Each number is 128 + 24 x the weight over its row's rms, rounded and kept within 0 to 255. Layers, rows and columns count from 0. Numbers have three digits each. The size before them is the row's rms in percent of the matrix's.

# layer 2 attention query, 128x96, rms 0.0769, rows 0-28,32-60,64-92,96-124, columns 0-95
046:119100147123143154127104138107107153097139093129151137126088134143175119121116150169126152136150108130161129118128158114108141125137139105157150160108138112126122134144148138138129084166124138149067147117114129166127109157105122106172135072099108149108124178114185116087121154163107098082
052:138174134098115150120097150150097165096130122159133133149109129103121140147110170156134158160125124125088156090161125104095151101076142141141146171106143103142126139145142098138094114175121157128149103134118134127144155102091115128142105120135068115112147160080115114132080091132147134126
072:159156114141129109138143144149113132190141149091090115069154102069124124142145143099127136138130155145162143171143119125151103138140171111088110122111072168125131087104122177089133155114110129105130104170150133099114138120140140128109122120128157122146109115128090132154143157110134112151
064:123138146130089136132108104132119139116119084130119159115111131103108147137159171131124132151090119112123103103122146137126113114155114139135141137100134075160094175149161169171111111183155152122106099143164126105149163108090145167184128119114117133114117101086124143110114142146188130106
079:129158094139104081087134089111114124136136122207130136152118129128107149113097128126157123165126129152133161169175165110112113156136103152079131135127151112162161077131092114130141134141088117151152095143112159093167146153136131117104118109158136104147112116113143123121110114109143164127
084:168111146107145133159136103137114099089117101139108117107104111167135179131103113085113095088129129132121081116111109143172133148098103105137126158163161138116111107126095141139133151129107148153119141104155131150118109102102189125169094143112124149164103135160163139108135072138128097126
103:112156121112112176094162136119123138141142158137093126083155142148142097088164130128103145089114134115110104132079091101140130165150157108164125132111127167124127123138098125169127084143110131145145144070103149130133108107165140127135107153127123097128095178181158119119157140128147109114
104:102115114084103132143190122155158136119118105157153123102135110098134099144141165143126098115155138143105172162097138130121088120079145114108129159100085159125158124080140079090111154104131144114153112142179149115118133144133129130106102142131117162083108118124116122157144133095100130142
107:143096125101103125138097111082098120130134134167113135150085156145111142095125135109125199131116132117165119103089147190123164116125124171124133143131166117161107110117138134163125129097088123124102106089103122100146137147117135104152076134150101128155109145132145150092093145108146100135
114:112132098124107160104130105168109135147123146149126181143138149110110128133142111154137140157119111059122102095119123137129132137183112169117157160137163113123110180147129122161144088126146175110105129127147116127152093096102130121132074103125111137165106160136093171115148111148107154125
105:136089133154137128140085109077128100094117131130100106121121122143173136119140143086105085157076118130130101152111131142169096137141113173117076139120133191125096127160096139144101118106101114095105138166102161148136077129128152125142106088139130122146120144114117128093126098125131115132
105:119145147160115120117119100113128120110099080128152166145105099140143105144133176124134160121108169070110139138098137156129127158099149107172155132133150134163119155136147119127104145113141126141137097128148175083151151113155168112109150161149116171142135105094149142114144176121102075126
127:147145146105127150101156141115088129111067160126122104124125145138157129129091125172142112101145168093117135151124126072109091152138116143087144122160142137063158150161119106133138163137128132144148153094096124143117132149118112115145133126124112136092125168208120128123139144114142158113
113:114119132173089141142138118099124079118117131164110147097096092093094100127128120127183120097131122120165155120157176096102133150150127099122115165079122121135121095159157097130092112139127123135126135144166154117169127129074139124117137079152113118131130101126118118122120091115153138175
148:147112104143103165153075179102099116115133136110116122120126118148116105091138142123127077123105082114135138135146089130128156161125107126137103108083105150108111123178158107078133121156120122106153174130135121132078116134124136172112176111159155101082106109126127127135156123130138127163
126:138153109126137092108115110147131157115136132098108176060112101115131098144146143160096112185110117103121144135137119128134080131162121158120113089181079132122133098097083179124146162137124143121111095132118104121143115090115138149114110144124136112139088139083148149135122096144137144131
048:146169124162125101144087108134127112127142145102078094088115091107164105141169175116105088158128119143102130107136112173160146136160135139121060118129083136108075103126117168111155178151117109075115117144117142133119130133134130148156151136162113122128107120119124129138116136135131124129
055:147178115172111093142086147109141068132154138135104100115129098136114133124131136116098090149135113140120116137106135134181117128157108137102055084155099149122112113112099168119155149104066133112173126134118149145128107128125148137124121132122152135160122136129140109162130095139109149170
064:136111184087165153141116117135157130141103162111105116124165110120145115176131129131127120101182142120121176178129137146137122160073137135114169141172161150094166130159145108124156148102105148117163149145132111113127143143165140108123112100113150139132153134141115123106157118129076095117
062:129144134139107120106120084128142106114175144130090092097143125110129114167127136154139085180146130096133141133170157092133099160079137157110090144105098116120159149156124097100117169080129097123148129136079174128139134110110146139140136120117144132155116116088120128181099122124112136112
092:125099152105161102151143109155146156140080147108107143135148086108162133174102139114136128136108137153117156143132120149147071154135113152094101153145123149115164095109128153114141159129135106098128154190135090118126126127181091067114129107105156144138145130118126124130150089137092144140
094:087102123133116167090139148125115122142126144146132112114133144123158101081148134140117112079102123166138131154151132152124179113112172109177144096140151138132144157117143097129145099113130148106088097116091121152105115157133119107106095123086148122125103165141166143063099170133124116142
125:166154108158096122117095111161101106130111121182111098141141161156094153108113117157157094119140115117142073097165141118129146150135090128106117122128121098104099131165111170149154124146107104164104145102094148171131100134097130172133145119155136123085091142145131129159159129111140127142
097:082125131124126143148128154156112114109149076184110112127143179171141145112156105127123140116109140115086102098116076154146139109104089098153136183163153069139119164146162124176132096157154114127114103131157114131143149116111128091124105132102115116126140165134135141122130116122134133136
121:120140133132132134142091087156123150146174134120123103098137128134124098140102122130107112140128044119143145132162094133159124119152135153093107093130112158134167109170123148106161160117085133107125123120098113114109120097076128137131117112120165133182111117121119146148126071172120163144
111:160168131130121097101148107115171125116078098108127097119106111115137136145117080141128111122134132103118145170157140090154097103137146089167133085133125117143100159125117145143145130135153136142106122135158140142111154119128156110126131159104108105178137180152191153098120175164145110120
118:121082151127129193114176128136163133118123154127124171121134096089111150109114123157116170088150120122112102129154129121148125130149137104173118102113142168101110123105139165121125103148167135141069172137112132097108151132151099151119111144113131106102134141149145090091113145086153134099
118:086123151088105137102127148115126126080146125121128119088116132154191124126122152144133129143133137170158183135161133153123125165097104161092098135122122158137154115176121099163147169132074079101142137148138116131150134128101144097138147105118139140122163113128101101159125112113127168119
110:131134120141139134112123091120127112155148179091147145111105120129085098144180107150150081105165098105156122138158164110121143147173162145104072106111140167093133110150110162088141119143122158120121139128117120178153095124088149126102134115155136106124117122147087114141159111128134134153
070:121107137140099133108148130116124149116113107156146145114156137136097114128087153130142151115116149142146129136086061118096115156061078127095133153089145095153137150133148129149094128142143145144203120120169134088133141118136136114161146132107088127072144119143112098140117143109137136126
093:091140135136129168178113132136143086114174124175143121107067133104126134110151106146150138119105084134117143091176159088133125098133114128161137113106110154156123131122121137126146137120141129136107152155122121148169112107065125111136115134164121104168120125078116126153121074116105108106
079:093095104100137121135159150143090155120134152126161119090150111157109115143104121099081095128106159106128106117093130183141184114142099125156157126108149093098123136166146132138117114111093102144133106110145107129114133139158136194148138138134105174154130105164166140136162143141147124136
091:124155116112139119162126142116100083105160137126140153108081133120127137168174143200161088144128111124150147124153172150126103149146102135128102109143127145133151093144140163147164136141168121103095129160121107126160136106088130109109118087127160116128151077088136124147119099148158139125
088:116136143172097145150162157148146106102150136178130151101132158105083143116116094110163130135129093121157155110120200067106104124129126124093111146083153156121130152122143127122132177135144148100152116121099109129129177136078149122127111126104126107146121122138106112177133109124132130121
077:137161115155103116074135110086131122147128130137082092131134097131106161151108098138156086116179124133169090125130153105149161088148098134164101115104131106159102118164132094138114115141131135148138107110111111150112057101108145155129099119093141107131112116132145135164098143126101108130
087:146143115152108125141099135131180117148140137083103154138134126142142112102169109121107118115125114124099103109110141145121188125163121112140065111122119119120093145109136107108119116155092096111097114073142149107122135112185138133081171154110159117121132099138172106108129143094130162158
080:113130120117144120119169140120121106153135117110110123137112130126183108144175151096130123100174094118143101104095125114086086138112166157135170125096120132091138132116121167156145125077128147140155164112093103118097113182130151137102126157144153117134131096154107138122144107097107139071
083:146116139142131153116067103077096157104155114106079110160154113151150153137119135136123104133130111152137101135094098174143170114117141119083103111118163113140118135141128101078147137102126091143099122153104111105143137099180106116132077120140126104121169108112145149110111143125094123109
090:154136120141107145153108127142113149126097142143136151176145160118161133170121143174108124125169136118131150157163174125099167078090126141123105146150117130082140117128132139164130106169140124154138162148090078088133168144114107168136148113113136133138195114105141128135117119119102141118
090:122108114128140122157120097125120090097153153192130096120120120112154107135118103147167099139128096129117131123181148096123120158100113092102158135141134182124103101156147105126158137123113052111122171123109136148166103112104137136128077109143171114129115122141116134114155091115155117131
080:109104139116103137155123140140126156140117103136138125156136122086135125086137119089069099143134150082107090129119109131132169124146129121090170116148148069123094155142171142143110111118151126120146105119106139112115091138191113143117154164102098125153099126118103095134171158095133151139
120:126088133132117166117137156163137145138086118126108152155139144150086112121119163149106121126134178087084124162111122121128112133143157142087186141151116136091121130127127155120124110096140141135162110106147127084085108160176101137172121150117146116112076157157099132096143153124127134120
096:151145136139144135114158124171120142152149146100124111125177135094133133161070086153150126139139141165159152102159115102114110147108106134112120131123141093149131112115155125128162183140137144172135135156150105145149109102132082122135121116110132080171138118109114148168088106132138175174
103:142160120171117102124098137124119111092133141170124116123108146172092129112159112186147111098137101124147131134105119092112092107114106127128113083097127131083122152129106145122152125144112166157115193101114074181122147108106123152138160130129118164145121137130137107166145105102102110120
092:107140155156172131164164119126123139108134141111130142068155109100127141151195110114098156167106117137123130123110132153176100121156108184142086064118104132151135117126114137109147153108128148145110123135100085124105128108102116121141113129142175128149110116121138154100154135155164142108
074:122142133133115146180117119076126088093155142175145127109066152108140129107143154145176156169115082143130134082154126099124094127135101141139114121117126162152126129108113173128145118102138146118105136146112142148172125109075142064107118108141127104121124143124120117140129090122117099112
116:135157126111147145116141145131138105126161130141122131079094116122126159136140084129160109117125071148145146125143115101163108136162079156119069083104123151167112117131123111091137159105142153134099161134120106162136108087067145128134083118135117099151126115105125126150131092173135147128
103:112107127116141150112092135138088138129132113100098122114151114106121110133149155090054115093111160100134112179092092123141139131140138097100130099132166135108116122162118119137115113102123158126142119101138133081076130156158148157151110148094130177114104145170132128145157167102106143116
110:145121126115114154102157155143120088116164149173085139085128123130148132147089145128136135089111076151173154165153106081131150135128127123181105128112119126149148125141114126120086135128140142155081179142113117141154126095103138161116076130117135146152134123123145148161096120170128123099
080:110152155149121136076180090180111140138127118156149111090146113116125139105154111106145140059149145155120151157091100134157145105095133106127072110096092108126119115139149120140152133091140096128148107145140135111112121131173119135125103136130087143135108174119119149106123104135089133100
089:098104091117114169125104177155138094133100125173109140150146111128170119162115180127117097079150127113099093121113125134110122089111139114135145131097154165109125133170137129150131130142132103127136101141138154125131156161160153184135107144155140178133096128180114160137130160106139135125
095:156112120140121146120111161157133099110101132121162147128094148167141155091148114100122110119143122130102094103130133127121182137150105109172134086108149146113094144141115149112139105137102166140096122064143169140128148145174109146109139140145098164145092126186119139109174142108142099129
081:100118142158131160161125113105120122083122107153127107127102156133130117140167088128155118134115096160095166089116108162097194131098094097128124121127128121164107118116163061140128163134159113109111126108103149174131114107132088114131113122099084131142131103094130115117158116149104110126
095:143131086138108146142170117098115134181142132144138103078108146137099128160111114075142129068125135159159150101078132124129137095115127122151117116154126166162158121126133113120090158121163147124145129149147107143123121105131147144148128107133104135085140127119096100119109100184144078093
088:086115152112138135122115117133142088125144146158149121110135117068098133141098107131133118055163153157162172104159137140105121103143143153138139115096074153134129118132167162142124158162135139115089136150165084153137130107061130129116147141135123095101145109110116135137144097138134131134
108:144105118136165145116099082128129161145128120097124123125134121111150103129163170130104092154120170111095147104136157184132166101132149119124156112164120153094146087117134170142173113145129118093118082130151124114100138165157114110105131099131149124133115139131135179085156167108156148127
083:162160154123131108107168150106118117138144146144116122134135167182103114158109126138149131130122139149074149124145162091185078130112145160087159142132143097186134145095125105119123151138138109146165072125132125109147129128071151121158120136124123120137172135095141123123107109117144151111
082:145077136158142128141057111162123153132104110083135134118155112084099114128150131134109111127169152122120126178122084167097122150130119090102127158116109119084132110159157143145159115120136135119098152092145156113111123147160095137138139118154110150092088108152097147115132143150122162146
073:157120143155121172093113166163141092114125133156092132127135128105105157143114114139143135064143124159136146149067099103117115113137104099120093146103122109102156130148137113117068137095118158126115138183142130110109116137095118155137117093111125163142110134125100125154144159175136099158
114:142172083121172105128156105047111125143172141084158122115136117173130104108143131143138146131096118147096140114146149116123111110109134164143104114148132149162095144073127137118170141150139080131134112115109117144160147128130128117144124161143094101120123117132117116119073131125126104082
079:106114125164131175163092096143057105117168127127098126111109122100161096126145145144070129134117136094137085155164126127137148135145129150129145115129160142134128143121146136120162133102161121093122112174117136083119095106133107138065125110106139163129129099107126148123139167098110128105
090:114130121148098102146129126139166156105158106127143120104156126090126156127118144151117122119138105146132146113131164171072162126108160083158137118106082069176170150095163127121112135110152131123121117104124125123143171115126176116144173145113115120087168096113132104150127102127137161127
105:092124124165126101145115172118139138100140125171131124144110119146129089145122126159202133127109129136131156113179124117106102147115103131119120116104148089187122109117117152133118145170110112165132121124194159130100133107105134104164139129157115143070104139111107117148084122149104145132
108:103167113124125088101135140121135129099115130107100109140111152097105078126136090120153088124153112088124174093140173103137150174099132133154158110160147143165153138157078087121089115147126140101166123136096111119092092107134156111114105111153137126123108129140130127100134154166117112106
116:099113131165148169172118149176100154105135111154173133161144086122136155153130105136120139150102115155111150131116142123139164163138127104096137152181118111141150127144192126142133102142163124125105153152161117152090084151143118107160123168138174135163137151133138137111126154151139141124
110:117084080148108139089140107187142145111094092162139148175155105112112124132158142115164132136130147152098112136101126158132098141094118131105111152080092121127155083131141125153080137118147134148177130148106151111162128118147152159145126117143092107113139114164160139133134152154134149105
100:141155156114093135150097111108149112145114113154122142095137128128110147155109065124101153092162114125167173117138151114158119099104119087139138149135109120104165123133164173106123106118141148124080113146138103120124118134079089166129118103075133110139129150113159144120115138188108150121
115:176118138141117146108138127108156114159134141105140132127120118098154157121116150092088094121135156166124083163075134132125132098158143112161110122129154128106120080108103170115159122084118137097084141126118078100148101151142124129072085128100114151128118155160130126106130113132165124151
096:145144066198144134143142120126156089135134147119147119072139117131098095127152130140120115129115145125113084103165110137125107134097112121118108132158107103162080143145088150072168138113160101085129102131109167147118133132148113129105107142117087118107133138151137148102132160127163114113
111:112070155089127148110069116113132121141088117102150145128143143108176130115128143138100145100154107131139141179106121120157126148116116128077132142155129166086145141128157110137129163143138140122137170131135135124121112125157121162095134144153170176108125138130106142096173165128136079159
134:170089144121143154105117123194110144133098130153147149168106140108122188151129119131109113127141116146107093167136137132168164107129114121069165127141123122083148121147136139124119111139155131129147152161121114131109095164147114152137140143119148156181113163105119127103169133152152081119
101:121137122116168117106130092110131139116141092065166140125136134124121093118126137147159131145118112146110147111112156158128141118106122137123113129111136139190162141100144135176111164113117120132166116141132149129143120110102125056159173132124098145066108107075119106115102134129169153154
100:168128099159143147127114115099124114127110151098128102175127125158148122136097182126138137154085139099138138114101128158136117110129126121158108108146125126091116108134108088113156121142095139159108140124082101156138182117181103074089144148113160156122130151197124115153142119124127137137
100:120120173121147155121130087102095180128130112111162155138181182155129122133141111140129135131124111132125127114151161203152165108115119148136072095114092108141120144094138125082150119116112136128088134100149128143122128101159116117135118151126124096098118136140091110143141176102119152115
096:135159075118152102114152111070123141149167150089168115096153115174160124112128114123140154149090141144105120122123161139114150115113131130150105115158145143163081125083104144097173122132121066141130106108101122161145157128147126111142130134145100124104141129153143113097093145119118095104
100:132149101112149088155152125096146172149103135102145139085138160133157130120116154140166115163147114152131128109151159154123134126102142136119103138123093137163125107111104154120144124105131085154140117103110151146141155141123167047168144152126117103077135123137153139132136071145111165106
166:125114147157116134125108157189132146103097120146075136168127114113122133145105159155113112102156124115105160130115088147131087136138089131130141170081097097102135144167123100138063137112125148118136143167126153107094103132130125176155136113122137144113102115121098137165169147136137151154
108:121157167173167105161112155120133098122141110140176112143155128124131073111093130174112128118128097103113146133122131151103099153081105153130158147101146085145115155135118133099137159181126115162167151135129113129136137095103126112164137124126092136116150082133107103155107135099151119166
100:147119113151135155131111121146151141134151154107127122129135143137133122121122157150131041101150182143109150108180144123151124122145153159152090125139059139090150105106175129151140169133109123105146122123091121123149109154096096153103118098072159117135129098114113139132148113121138117120
111:114077109111129137089141119146130159137100109103133125170110111098195158132123153129111141145113138144091072137126145104110144122161148134162139108128115126105111124147136143094123094118147128155082118162118135140101136159110121178082112135143140146110108146185157135089130183128132111113
106:132139157087123166122101104138076151099168131148114122120144127136113089106113125159128043126140118122099142187159146127129132136139151175102135117162140128123140105112131149139160151123125113115139159104088104149103079146140092144102114109128152125138097148112114113085096141104145152131
107:130138125086120126163123141139109106142161086154194096129119141154106089130158116110131126102138145131115175097158124162141167157104121144141148119100134084211107119127169113132153120140144141126124117100127138102109106106131105142121115150111072097097141098119105112132100138106146135118
091:122122065102195102111152143163136122125118147110110139102130119142089116144123128167162138157124111153107104112106141122114125090108124107116080123079120099119109097132107127077140126151124099139132174151132094120101116144112134111163140102130109140094104117104056100148120127110115117133
106:138109194121142140126151103150121136126128090138103124141119141116083133133136151137102112057142128165118157118119121108102102129111169159168152153146135094160123177125123109162159145134122185187118150097128131138160132133085109160157123158136138115109137127130131117127106102128141104168
102:120099102117090113098144064141100097118137159127112160101134122118129125125158152130130141146087118069137136157113138155123141125113125118127134099182151175083114142141121131109121106101137128074122135134128139130070124149168102150109136129173123138123112152110074117079151158122132116137
101:128180155099121139092128116141111148124164121125161108147086127180106124134118108148150127159109112156114134106180157123128166142109149130072103107131128090168125120122145132125100096142138116114116069133099112140125166124094131129144135159139091087171171147097121117125107117126136095101
085:159111086145175124153142149180144127152128077120110099162110109105107142162106129143115111108152127142092161142085106148136139065156098091121119144101115138111164110147165129130096131129128129110144153127136138101122107149127141109130114135085150134137105100105158146136143129123177189145
088:101119142123090141136132146130179160145114119144102177103118137150117101139145146150172170103119128180165100166130179084101102104089128101135104164129119147140190143147090106125111126110138126135161142138124131111161128160081135106116140110145124088129120108149117116151110103109127117130
090:148100127120145100095129141104093104118150147119127113184102123124132189159091132136109139124114126116123149113115132152136148118143137182161096137160126153145074107097150125152114142106105111138118156138123126159115137087141149156173124158150122166120117143083101090149090084113095106112
094:119093112127126088128121131152107134089199129168124126096101125136159106127139119124158156113105119158124127142154173095158122133109159079167113125119134114112147106115125132105095114092121107116150121183132131143152123157133133155089134108150149120130111137152169129150151048141112110105
087:131135128160148134140164129152112113141147163156175149123143104083167159122108129118172120159154113120105140111104120131132124092096102121125152082119117105128155140123143091111088177175118101091120101128130126130129174101130153120116135139120078153096121076127119118130182092118130134099
084:167157089142112102092168156136114136144159137127155129086110113142113096115100114148172128103136137147159176119118120133106090148132101138118082144073120103138118105110094102117179160125113140144156131116107084127122111110112141112162145117119127104069144090131090124145111110131096143129
095:123133141122179139118172157123140147119165118138155154123165113141165124139083095146119092112131117102144109133118159142140176134120114106180137140117154130162113120113136120120099144109172106103112116142084114141159122141106121145136048151128124132147085115176108124122183138124149145107
079:135098153161109154135128159139133177127139127146158113108144082097166128131139136107132156128094165137134130137124123079123089139166151116100106153121115158165106113128135158132126107104158113122164095152160164107124040139125122092128115127140144097113133098131126176131161152123101137118
098:134106114107110109121124118135160086141100141127129084140104114114092109089115135149127160130163130133164121120134172051168098167142094127101159140133113144097089148129155116164115105124125151140129151122116160123147084123124140116112148163146145087111079133118093156109125094143138091109
091:133123142148095146169160168160161124094129114161072120107159104143112107150143151129172106055135119137133135096126105119153131128131131078173128118119140105111138100160124134123126137094141148155089154110099131136140109140109084148092109099112130137124137102144140176164135128148145141093
103:110129072125126156105156131111141129113102102107173146121120114094097103121175130119141139114118136133111139140111105141112153197163155124086115100119136107113099087118156126111134092119132145115144071118119155123116124111175096168087148157107126131104137192133144149113128142116102132098
094:158110124135099116129146082172147101093129101160091107154126111161156143153110095103145124094118117108114093100120140145144147142111108084110119169100117087112154135162140145121110136112135130105124149168105176139129132138121141190137109115107108136136076128119159127130104121155144142065
099:094140146116101144127108137147132109196124119153163116153142152111164105102169147147116131121131129108109201125158142119124153109103130164119185136161139143104158110122125090160150133127152113128133106120114100145137145173139128127109154134172168134132151106103104167079129125107131089135
114:125124127114111146106088104138155124122086104110119116166141144131081101131160135126096131135112139093086092159114094127131089109132157128122166136120122151089157149123139133147108110139106102109125091076109162121094102108195092131109149153144144124147138154142104147079129162154123098141
086:130130111137124120089132099128145130141139135153168107131157135122130075119098125136153132122100119148135144086149140155134123156093126160088129133103115080166144094104123095150175186098154145144180109190114132136133101128130145078111140081115127156104142119086114128143113130129138152150
106:130125124142106182147157146133116087137146158158145121165112119138100138131120167115143097075156117129133139153137110138108146153098109106131117117091121109114169138150151116116147089134139128162154176103163101128149122124137129163129143131127138145083175117169143116204138137106163089125
108:095151165129148119150165107129121101125106189116153087095139121152092145158147111114146120137090126145135104119161149177162147156144138128128091061149134136162116122129074165094117106116148121139110157146134151153140159117157163100132098139173118122144125123122114111136149120129140110094
183:143144134136127109125163152096126129136152141154126153093110133142140143147116126125183172127108094173167130125129130130121092115117104144125104145114115143192129124114097127122144152110115125155126178143109126155155134102068155094166103122143101087114128105123102101170076075143121123113
119:157112104165134123124161126135112109095172116159132159123140109129134141147106078129150088122152096120132136109139107149137114159126103130132090110086157128171117103140132126108099161153154163142143142129109133174133118088084157157149080117133125109108121098134117099184145098152132170092
098:125124078106120148100117144158125139127083096112115127120132114152115107114158177130083096116094120100148119160152083146096172167105127108116118120127158134098094149127114137112104126102106126131119098108105160100115115157155115164114101118125161104179104081147156143143139165130145168137
104:144135135144149128091152072115099096133142116168078117113123078129130157135098126125141133098114124128151137108162105132112117177139151143130094065121127070180106134137097138078115154113151130119127145185105108149158126091093128133103105141146135139138111107115101122155109119130118132127
091:138112091116149160142124163146090136116163150103166137108138127139129102146152132164132081094138152150134146119131150164120129100123097146143048115122128115108121106117116115115177159162106148121137131096083140154144136160131122144106111073088101128125133113171082097148117135110134146142
093:128099137134100124117107095113138130131131134103071113183080093160130136128110171128106131111114125120130086139135135085120150101145164134155152132175119128119083140159144205118122084135125165114114105107118161130153145135154139116119110155153141137088105146140145117095120144110148090148
088:121137083126141140124140099129120128102084108104104116145135167154144134131115102129154089183144115136120126114157124140134145130128075128088119143119117146096148152114139087136135085160075117151129114079126085154111117144174139132135159120131118161154065125106158156116168108140133131163
087:134122117153176124119124137108153101114108114166145120134143154125144087170131090149145154107123122132140122087104118123083106147130095120092100153133193086158098136130142137125118117111149155110142120132088182169145152101115129098123080154146086115098128085126117143118114170143114138116
104:091149106103149096176142145128119116114152144133127114064135105115133118160183117103148078114098164115154122117152143139103139124123123153142098134159128112177118092105079140085153137128158130084151126149140154151147139126120115128142138102142096093157089124091097130111108115113090132122
078:147126133193154130113160118143124108131140104148129114120087087128125140147115104078131096102147164151151157114112135145113153111131131158169147147129134118189131105173165141116092150137149153129155107157101098139145103150098131122123104121110097168135122102118144179093116163140148105101
119:141098115150160159131105118147127154146089120105173129128150131116136120110157156128080141154103150096120139120131101121115158110102110087081153131134146130061153124110161138137146069137120135125121090128160099118118153156186132072125140128148157143105129162128137149092128152134151111113
093:120162147088135091116171120098120121135150130165130130154169139153110131155090090143144110136154105143128103118135150153130085163111127184116117125125113092195140170107107099114131163151142129145145095116087165134153106112104111144146117138143130102149169136125094106142107107161127121097
087:140141107134109128122091131166183135119102110067128087152132136123110099137152164127095112109125134108097127149118083140115151113158156095124115117089130162082126118142144164136133120131142090106087146097139168120086120130166119110094145114114107139150133131145137148134136176125137162188
# layer 2 attention key, 32x96, rms 0.082, rows 0-28, columns 0-95
071:111107132125108149133107121133156125146087122105111100200145132106138120093126154144102111142115154091097077148124138131142139154115170127117162120169109141100110114151122142143118074107102127112145108093135171137088094156162112138121144151123144157138097134109111114087144155086124145175
104:132110092102111127162086118109164127172098132102138148155109165122117124127175163141124136177087159124145095102123157110115143123131153091112170138158164170107140120121114162131144117142133107105146108117144132114153136172163108102110179124127140122162162150132119119076127158111130098135
097:146159158129105133110128122077110124120119104192161109150160130154121113131123112106173153143125095124121129119127134123141097168095115128114136120097148151195115115120138100119152102158128107154176114113127122129140135095114163101129102160097101099107163104118150109117071127112090138090
093:135157075147139109160080134108163130116126114113174164139090146151159117124154145115129125158107124134138109102154144164119166090146108163106168118147105127115151124140129142130184140144103107089119113142161141109144195147118140084131152148127117109105128135170108154101111145137093115139
100:119160151105123128182139090064155139133139111164126117128124143136126146180112131133152169127130092181143163105091118124104099096114118140174130120135104127160142154120093145119130108157126125136146118145123110141168168117110158088134140136094121097137174118101163084124111117124164139122
082:127142127148134099149151100122167196149088143142161159146095112141133135145103131125154176157086169156125149131117125120132090151117112124093148132159140131132161126115111127146152168144154121111137097144107119088131154147129098110157149093166137114151167098121108159089105089115148157131
092:120101148106112092090132109110115159143110166130066117123138153115152135080122140129090119186157153081127103124121106150132136169082132140109123116110147136104165140146089135113146115133093113136150129110119159131085120134165140131128153091145126157123066132136096105088139131124129143160
086:135163160151124157155179200086122112109169129140117137127129112156161164108108117141129192118132139144118110166152097132117138091149129135141149081175124164160139159122146096127130082128108127135119120121132116106149142096096115112158111118157142112129114154153126116154089157116120133136
093:133132124136155102136132146107170117124124106118147136127113192140150109127143133183160164122079118174128098129123164180109151106140085149140106111106115103141113120118135120133114133096069168140115095143131109151153152137095111083195121100141094141134113130136115109129127138102156111135
084:109139177157128099145125147139113117117108154157081138148129117125093136080147132133143152084111146139097148088168139159153140105128113133090112136088134087114175111124128130161143142111121118170160101112184127138168139094114129121153165089109134145124090107151125160155159125133145109123
095:165152177107152128120112110144106159135055123104141152152139116109154127137171150136114075143158134099098122171118132144136123129135119137186155107153122153098152125118134100151100118146134128136118134133154130107117098116164158145117171104148130175098117133146156159117108159129158115177
096:120134126154157141167152108126113095137162103134150112116123144088126145099123107137155111138121109150148142092169122119103165132117099129131122112104083135190121131121136138139137124154158098151138130148134140136162160079076115081145077156146097138138182114158122101179101115117147125124
079:118141110105103114121100138136119133145096089173111105125093089191129128146109159106141104113148103126133142126107117073106073119155110124187154159116131158108095151161106108139124135125109108167114152106102101118089139142101116186125129160115160140120133096135140122160149133109141141133
145:117091136129109120116114138162122146131082145123114115148134132106125142107147151117067115115157172073099096172100116120138142102144150107123163137146146156052103119153122124128119112132121087107144116117138122135099097137189098174125150123115140158133111157141130139112182152112119118142
101:096135164139113122141114106130128130115096114125126164114081124113158157119151134113102161094152116087144121180158143107104122167121151119135147160126082140118091159120107103130100133150139136077118138168169167068097124130134132124153110144130107134058113139120117124127138131092092141127
087:136132071119124140130106136142127124136079123096111120172084132134159082094137141106153091120142141096114107091116125106139122112098131110181161092145142163073084144174142137153118131133145117123178148106106131108129143146166153138143147178117128116113116092153150137136156139114119134135
069:149170125134104116135098147113154140121151116124133142078094112188154121141144118112176156121108095170153160134126137104086117094143110143138089168109120128138159123112125119132148143133112135148088157144159109121142176125103144090150155096135138122092146130140165143172080117165132110111
081:134174114122129137121144151108112116136147138137151121098127116198103097122113110113184138102105113164134168098146140104089111142136132140112094151108137147169130127107117120127174108154115095142167160114159075140118144079110112089132117162127112098123158123109129117157091129137107093099
076:068143155104111128128104158111101137134132149102142125138148130130141129113101164144084097143133168102089124132141125103114149135121156127112164134154125132123109149134118131138154088135145102110135112092127126155109085104175129157109168172133106153151123142108124103057136195108100118156
097:109142111103085113133132125106145125172155102152145145118104120131112144150153145109187171145112116169165150105121103118137134138104109099190117115102138153187152120119131114116140148149124128138139168134137157129143143119084111095145143103152164117096155134162142100180108121132147117083
098:099112124153127127178125107129124132104084095117164119142118140099111105124132142124130162143109085098141140133161132158126140148124162111140135118128182147185167094166125146110152100137130145150168167153113127172085114127125147105118124125143159108094114145099143149113133119173131133194
098:108135136116171129131156135154130132135126149139079137156117101124102102123132118138079110130165143100106114157135106141184144133157139151123140099161128118091114108107109129096084126127104144090155099131112152117119062095158102134154133091126085117111059144131113127131159124087147139141
098:155120133128159110114136115138184146110124140128125115156140121074129177167112159124105130085158111134145109134126144121142152118124142104137132124168101118062142176134121097143146136115107147079103141120134085134129150176094096158104141138112116166103169145124142115149158090136139134089
094:141088126128151129131132135114092116134217107139132153133124114151126201149117104107137138130132122113165131128123128117141126139111147131087132101133103150173169143106118125139167159082134130140073095120105111158109172119093139125176143144165077152125131137123121103127119120133149120143
091:128187164140144122147091149129163119175126081099102137130144118125159121156125123080106118104133135129135129097185178134131093136136126126118130137149122162129147193115134111160136124134118122124095103102140133116149142131098158081144119182110125114164160147148144120166119144122097156109
094:155112099191120135198108129075132087115141126143149115133119121141132149142149129137204154154121105160111166137147121097158130108114100108147105091098100131115153107119121128141150164096071095137126090121100118105139147132132129102111137115134148113135112127151142120151097109103120109117
102:156134137156129112131152120092099157113119117134153136125151131129119109210108110090168165117137118130130145101089121148113098140116124132142087128101157112181142107132148135107135175170145102133162138163109134126104154073120124090119125114111135121085149091105140129151105124175131148102
144:121127075131143101164132149085129138101205095159128120094130154136122126119110111119163178159101085147150129108140134148109156140144101122144128137122123092185130134096142141126159129124113133140121130149152118141153127079075127103136136092128173124125144103124148122166104092150148138130
195:134165112114147121128142144095132126114174126140156130076129120160128129126145095118178176122120080169151158106152128137138145125131107138152114111098126109164148136095124116140169146126124147144110145157136101152170179089101143093149120118130128095098154123136143143183096087146119112092